Each number is 200 + 30 x the weight over its row's rms, rounded and kept within 0 to 999. Layers, rows and columns count from 0. The size before them is the row's rms in percent of the matrix's.

# layer 2 attention query, 256x256, rms 0.0434, rows 152-202, columns 64-127
107,206,215,182,228,161,198,196,223,210,255,188,158,187,223,235,228,190,177,230,163,225,189,231,222,179,213,187,212,205,202,212,148,151,186,197,165,198,185,200,200,202,177,180,231,192,169,220,227,185,112,239,189,138,197,145,223,155,235,181,207,148,201,179,205
101,201,220,190,226,163,162,225,232,171,208,229,196,194,164,224,198,236,173,240,226,250,223,225,154,193,219,214,191,212,227,234,223,183,194,207,236,204,151,183,192,236,241,191,176,214,222,261,145,228,272,223,184,157,160,208,166,185,158,190,228,191,222,225,258
102,146,194,227,231,255,263,242,206,203,200,264,201,166,185,203,233,178,165,237,177,230,191,234,195,199,199,237,198,159,163,164,260,176,195,222,228,159,180,208,148,143,245,192,200,222,199,226,164,171,224,199,243,139,209,190,188,158,179,177,232,212,197,175,184
108,219,164,163,232,161,166,207,205,227,199,133,249,224,185,221,197,241,228,257,213,252,208,194,236,136,206,240,208,236,174,175,158,218,188,211,210,196,196,176,204,205,186,195,193,199,209,169,167,179,161,168,222,215,184,173,194,196,203,217,202,204,188,147,234
086,225,187,179,225,211,176,167,206,227,162,199,193,205,190,199,176,110,218,183,211,172,195,212,189,142,161,183,185,192,244,178,229,231,161,220,252,211,213,228,181,183,173,225,219,241,195,184,179,205,200,219,188,235,230,183,244,232,223,206,214,198,201,249,166
108,219,199,194,195,195,211,213,179,201,176,208,242,198,191,209,166,215,235,193,180,236,203,156,179,208,148,200,198,192,230,224,190,211,181,219,217,201,205,207,164,175,180,182,150,193,189,124,213,146,231,152,187,212,182,210,209,230,199,229,170,216,163,176,191
113,229,249,187,198,152,171,234,191,220,168,229,223,266,93,212,184,197,204,218,187,188,199,208,151,220,186,195,146,216,202,194,229,215,172,205,171,211,157,161,245,252,217,220,202,207,185,166,205,249,232,216,206,187,144,215,191,193,214,167,242,185,227,242,172
125,196,204,197,256,246,175,210,196,192,181,194,162,202,153,227,205,223,229,189,206,244,168,184,200,220,195,253,204,172,258,201,199,159,179,223,194,191,180,236,165,195,171,200,199,204,238,162,254,181,248,165,190,195,200,205,246,130,184,272,225,164,194,229,188
110,198,229,198,202,192,177,177,164,216,189,191,208,186,238,214,181,185,252,182,193,162,225,198,211,199,149,158,210,181,202,205,217,233,217,170,227,192,232,217,144,225,176,203,207,201,160,184,246,178,224,204,187,247,202,232,228,272,205,166,185,192,186,225,169
094,182,182,167,205,247,258,239,194,197,234,185,156,244,181,184,235,225,232,233,168,183,204,186,158,235,170,215,169,207,219,185,245,173,190,180,178,204,188,188,226,207,187,215,173,170,193,204,225,206,230,242,276,196,190,215,178,163,178,215,202,204,211,191,166
118,206,222,204,214,248,181,209,187,169,195,208,123,219,207,135,237,170,205,202,169,156,165,229,228,235,230,232,205,262,218,211,243,243,202,179,177,222,210,190,190,143,228,211,168,196,219,208,218,216,217,201,203,208,219,203,182,180,178,173,173,234,172,186,184
099,181,180,218,214,184,211,219,224,202,235,224,242,178,170,198,247,184,194,222,135,229,208,268,173,216,202,204,236,120,192,211,208,137,225,205,118,172,197,172,232,182,216,175,192,127,166,164,209,209,161,176,201,204,186,215,220,171,256,175,225,223,287,220,221
108,221,224,257,152,237,185,146,211,168,190,189,155,197,186,179,189,262,212,172,196,173,188,204,190,251,238,197,166,238,211,210,207,193,180,194,215,215,198,179,214,186,198,204,217,177,197,254,183,179,247,172,198,209,165,235,186,283,223,191,218,245,163,230,230
114,197,173,247,229,195,208,184,187,200,225,206,222,221,180,184,218,158,232,240,225,193,219,186,173,168,224,235,190,151,190,219,151,211,189,201,179,207,199,160,197,179,148,251,185,156,172,170,173,183,216,210,216,217,189,222,190,196,192,235,206,196,230,192,195
102,165,172,195,177,256,271,221,190,179,248,209,174,171,228,186,232,206,236,234,179,204,245,212,232,154,198,194,233,171,213,186,233,134,227,175,195,191,147,189,210,179,215,193,196,167,222,187,217,185,188,183,260,148,213,209,201,174,209,158,179,182,190,210,180
114,169,171,197,149,149,245,232,187,208,210,252,205,188,205,184,201,190,204,218,198,244,192,186,184,238,222,221,202,200,199,207,191,175,196,215,212,209,203,220,142,217,196,167,165,173,242,221,180,204,243,135,263,173,135,231,183,195,171,188,203,201,220,150,203
111,189,192,133,222,195,190,181,167,201,269,164,243,225,241,244,226,145,186,201,170,216,215,222,189,172,156,270,223,156,169,111,190,175,204,231,209,194,145,173,214,188,206,163,196,208,209,181,252,121,200,193,225,188,180,162,227,148,230,204,200,197,216,220,170
117,206,259,203,166,167,197,161,192,176,188,182,210,207,166,210,186,159,242,189,195,183,198,223,225,215,220,153,185,227,221,211,189,226,159,208,216,201,232,256,233,254,219,188,265,169,218,193,196,211,178,154,143,201,131,178,204,217,197,163,194,206,205,197,240
114,181,224,192,184,147,194,274,233,224,138,196,206,154,153,225,191,185,177,227,163,228,150,233,208,225,183,175,200,145,203,182,195,170,211,211,189,230,196,180,239,244,201,168,195,208,205,195,238,225,214,173,220,217,182,252,190,204,232,177,239,220,203,218,206
107,188,165,215,218,184,208,190,217,202,247,229,182,242,175,209,232,237,165,177,213,190,143,201,145,232,231,243,189,202,215,144,209,165,198,179,182,212,181,194,225,208,181,154,198,187,217,282,199,218,198,251,191,209,179,225,220,147,208,243,199,178,228,216,245
113,163,217,223,221,233,173,163,241,173,186,203,186,185,190,221,217,251,177,193,193,218,243,174,202,157,171,170,222,193,218,172,147,151,205,198,192,245,220,182,227,208,175,172,158,228,205,200,195,199,214,205,243,236,221,217,185,196,202,207,175,185,170,187,210
125,193,144,200,193,191,194,245,177,162,223,193,173,231,198,180,227,183,232,152,208,211,199,238,229,157,203,176,170,167,197,191,211,186,208,245,198,217,214,217,220,197,210,206,281,211,184,224,221,221,187,237,158,186,166,175,209,213,237,154,166,186,221,226,220
099,226,279,172,177,131,170,162,145,161,159,193,270,213,229,211,149,219,229,177,236,193,232,189,201,204,213,187,203,211,178,223,199,231,243,219,216,196,197,229,173,192,214,230,225,193,168,210,197,193,199,188,117,184,214,198,210,260,198,124,182,209,197,189,186
109,244,165,215,168,135,186,173,214,209,140,215,220,231,218,199,179,189,211,191,173,229,171,199,214,228,223,193,157,231,188,241,198,245,256,191,236,221,182,228,196,189,163,227,238,249,157,158,184,172,177,205,192,212,237,204,218,261,291,191,185,165,179,227,196
122,205,298,243,207,191,207,212,205,198,237,218,254,239,201,243,208,217,211,218,175,189,246,155,172,201,192,200,238,149,178,179,200,189,176,192,185,167,198,152,203,228,213,198,175,171,160,204,131,195,181,206,180,160,198,199,210,191,182,221,129,153,225,134,187
117,150,188,222,169,252,206,211,180,158,188,204,173,203,233,191,186,257,226,203,202,232,168,192,235,131,212,199,184,210,153,232,230,237,196,225,166,255,215,251,231,225,255,226,221,182,196,203,228,228,196,150,260,189,210,199,163,256,206,153,157,201,195,203,170
109,201,143,210,148,192,256,230,205,234,292,268,176,168,200,182,229,166,213,213,160,194,206,169,163,200,230,239,231,241,172,221,186,218,204,184,206,185,194,157,219,172,239,132,166,147,259,207,184,242,169,189,224,211,198,200,165,167,185,218,202,168,226,181,200
114,192,168,191,209,182,203,215,152,208,161,210,203,191,204,178,180,289,217,253,210,182,185,192,202,149,204,245,198,196,223,202,202,206,229,218,167,222,187,228,226,214,160,191,172,155,235,216,210,230,231,113,205,197,147,249,173,180,238,172,169,170,232,234,166
120,225,252,200,152,200,224,218,172,166,212,197,184,221,226,145,159,157,276,200,176,205,191,153,188,245,185,196,204,211,181,176,182,229,197,184,189,213,214,231,179,179,245,203,219,204,232,263,204,162,221,206,169,200,161,220,132,198,156,228,190,196,207,156,227
102,188,213,165,184,203,156,195,203,143,175,178,165,262,259,216,227,206,170,227,229,170,173,219,173,145,242,198,171,248,222,216,162,181,227,208,181,195,190,184,213,194,211,189,217,228,250,184,231,163,157,212,198,218,182,178,213,187,206,165,234,203,158,190,213
100,198,183,270,168,136,157,183,181,238,202,231,198,234,234,210,204,192,211,206,174,252,217,215,216,277,207,224,195,265,188,219,181,203,200,179,150,221,226,235,207,201,177,201,168,169,181,223,180,234,170,143,189,222,150,220,190,235,173,245,194,174,246,207,233
121,191,264,183,251,225,179,222,214,206,199,194,220,188,184,230,196,234,210,190,152,240,195,211,147,183,147,184,173,185,191,192,229,225,192,157,202,175,185,237,194,197,178,232,210,238,168,180,197,162,187,204,258,216,235,142,203,140,223,298,180,190,165,221,213
095,243,195,177,219,193,154,187,190,175,163,171,225,206,185,261,164,170,173,174,229,234,160,217,172,167,207,217,161,188,210,201,209,224,223,190,242,206,189,198,173,233,185,203,197,243,192,149,167,222,230,198,179,279,233,239,197,154,199,216,240,181,181,182,241
117,207,198,217,167,169,194,120,163,173,166,191,229,200,207,215,239,194,208,145,235,182,176,213,202,221,189,216,201,161,239,218,193,193,229,254,183,199,236,171,210,199,160,226,208,214,199,230,159,250,196,202,189,253,286,237,237,233,195,188,167,164,182,213,223
107,200,223,226,217,222,152,236,270,183,154,228,180,153,162,199,162,189,155,177,175,163,205,187,188,187,247,167,212,225,160,178,150,196,178,201,219,166,213,216,200,152,151,181,205,261,254,218,148,198,201,202,172,221,166,211,165,171,231,237,250,195,201,252,261
118,218,206,203,200,183,182,170,161,181,195,155,196,157,248,257,174,236,147,241,155,204,185,207,185,233,232,250,175,160,208,177,174,194,225,179,178,189,176,183,200,203,204,220,179,187,203,186,195,148,213,172,191,221,240,241,183,190,211,192,228,227,159,204,185
118,164,219,198,189,145,156,220,225,168,215,193,172,211,207,214,204,277,163,214,191,186,205,232,229,216,216,136,174,224,165,201,268,164,184,227,176,173,191,174,232,209,223,206,201,188,239,237,161,248,207,198,160,194,196,200,202,226,259,163,209,193,187,192,234
102,168,219,229,225,250,160,194,183,177,211,171,186,155,170,196,215,159,237,193,192,276,242,213,263,247,110,212,214,188,130,203,207,175,204,184,184,219,242,240,149,196,217,277,247,235,167,176,212,153,215,202,199,183,238,164,204,209,182,174,219,205,166,188,177
108,197,212,169,200,198,209,199,204,178,223,152,245,195,171,191,174,239,215,247,190,225,221,235,224,210,237,190,166,202,206,177,226,163,233,197,143,185,204,191,227,192,161,225,212,193,223,183,208,234,180,175,263,139,195,241,192,151,221,212,241,207,188,168,149
105,249,223,174,213,177,157,214,180,175,128,178,190,206,172,246,181,221,215,170,214,221,178,239,198,234,199,138,180,211,235,196,245,239,221,254,188,242,141,211,217,210,199,279,190,227,205,221,207,220,265,157,172,164,183,172,198,214,224,204,213,204,223,245,175
090,193,212,164,222,180,225,254,225,216,187,210,211,204,154,207,195,186,184,212,197,196,182,179,177,238,162,184,200,136,225,170,205,138,194,173,157,181,214,235,212,278,184,184,209,193,195,191,261,209,246,185,205,231,196,246,166,160,220,188,229,245,206,197,212
109,221,195,182,216,194,178,209,172,255,205,183,191,223,175,244,224,185,141,183,203,204,184,231,215,149,247,209,189,194,257,201,186,224,256,193,222,174,154,174,253,200,180,206,220,205,206,177,220,223,210,237,208,207,185,203,192,128,234,159,216,242,205,149,186
124,202,201,180,212,208,195,171,211,221,198,188,234,260,134,200,216,207,167,195,215,238,252,165,186,193,205,184,175,150,223,199,190,202,249,217,245,147,180,195,206,223,153,221,210,216,192,173,204,153,182,208,212,236,186,160,236,178,229,211,190,178,175,242,199
094,205,206,185,211,206,225,237,225,213,212,178,211,164,170,161,217,254,225,188,220,165,261,220,194,181,188,226,255,222,163,189,190,201,235,248,183,196,180,211,236,190,207,167,181,149,248,164,227,265,194,193,247,153,195,194,194,196,113,187,166,199,231,135,225
121,202,181,205,191,230,221,234,144,202,235,227,166,219,187,132,261,147,269,216,164,174,163,190,188,256,191,216,201,256,187,208,196,194,171,192,218,200,205,216,216,187,204,227,224,138,228,222,152,191,235,201,199,183,163,188,177,193,156,249,211,147,186,206,183
107,122,160,208,198,196,246,214,170,233,256,230,164,210,203,187,220,201,195,226,178,186,177,193,201,223,186,181,223,208,172,173,213,119,170,176,157,243,197,244,209,196,217,230,213,193,238,268,185,202,233,216,190,184,169,231,183,193,217,181,185,162,253,209,190
098,168,193,209,157,225,237,203,202,218,236,225,196,202,262,161,201,159,198,217,175,210,135,158,144,239,223,203,200,236,196,249,189,240,169,183,200,209,178,245,204,213,217,207,213,175,220,260,147,180,197,205,156,186,207,149,123,174,170,178,179,200,224,207,256
088,212,188,204,183,169,235,202,180,207,205,197,192,212,166,199,198,168,216,189,208,179,145,205,132,196,252,215,162,210,215,163,204,241,200,181,217,187,234,210,156,199,160,226,126,244,154,206,244,191,208,234,250,188,265,236,181,181,172,147,187,223,197,201,224
064,218,214,229,226,200,194,212,239,219,188,213,201,223,162,205,256,174,189,183,201,191,217,234,226,192,135,143,186,204,221,212,200,202,220,219,187,146,192,160,187,184,226,186,219,207,170,187,216,177,186,190,184,221,253,205,254,203,162,218,186,213,164,227,179
171,153,154,185,198,222,260,219,196,166,240,236,179,159,209,191,197,185,230,230,184,204,151,230,164,215,240,244,203,234,197,203,235,165,163,162,163,245,221,248,227,230,242,149,220,205,243,240,207,282,162,206,202,176,164,212,160,195,197,187,211,231,215,175,220
124,216,214,199,187,173,186,188,173,264,247,244,198,266,165,131,236,154,259,183,161,181,184,159,179,241,204,258,175,213,188,207,183,199,196,155,184,202,198,199,208,211,215,189,213,162,177,201,173,212,192,225,194,198,213,249,153,194,194,237,171,170,191,201,211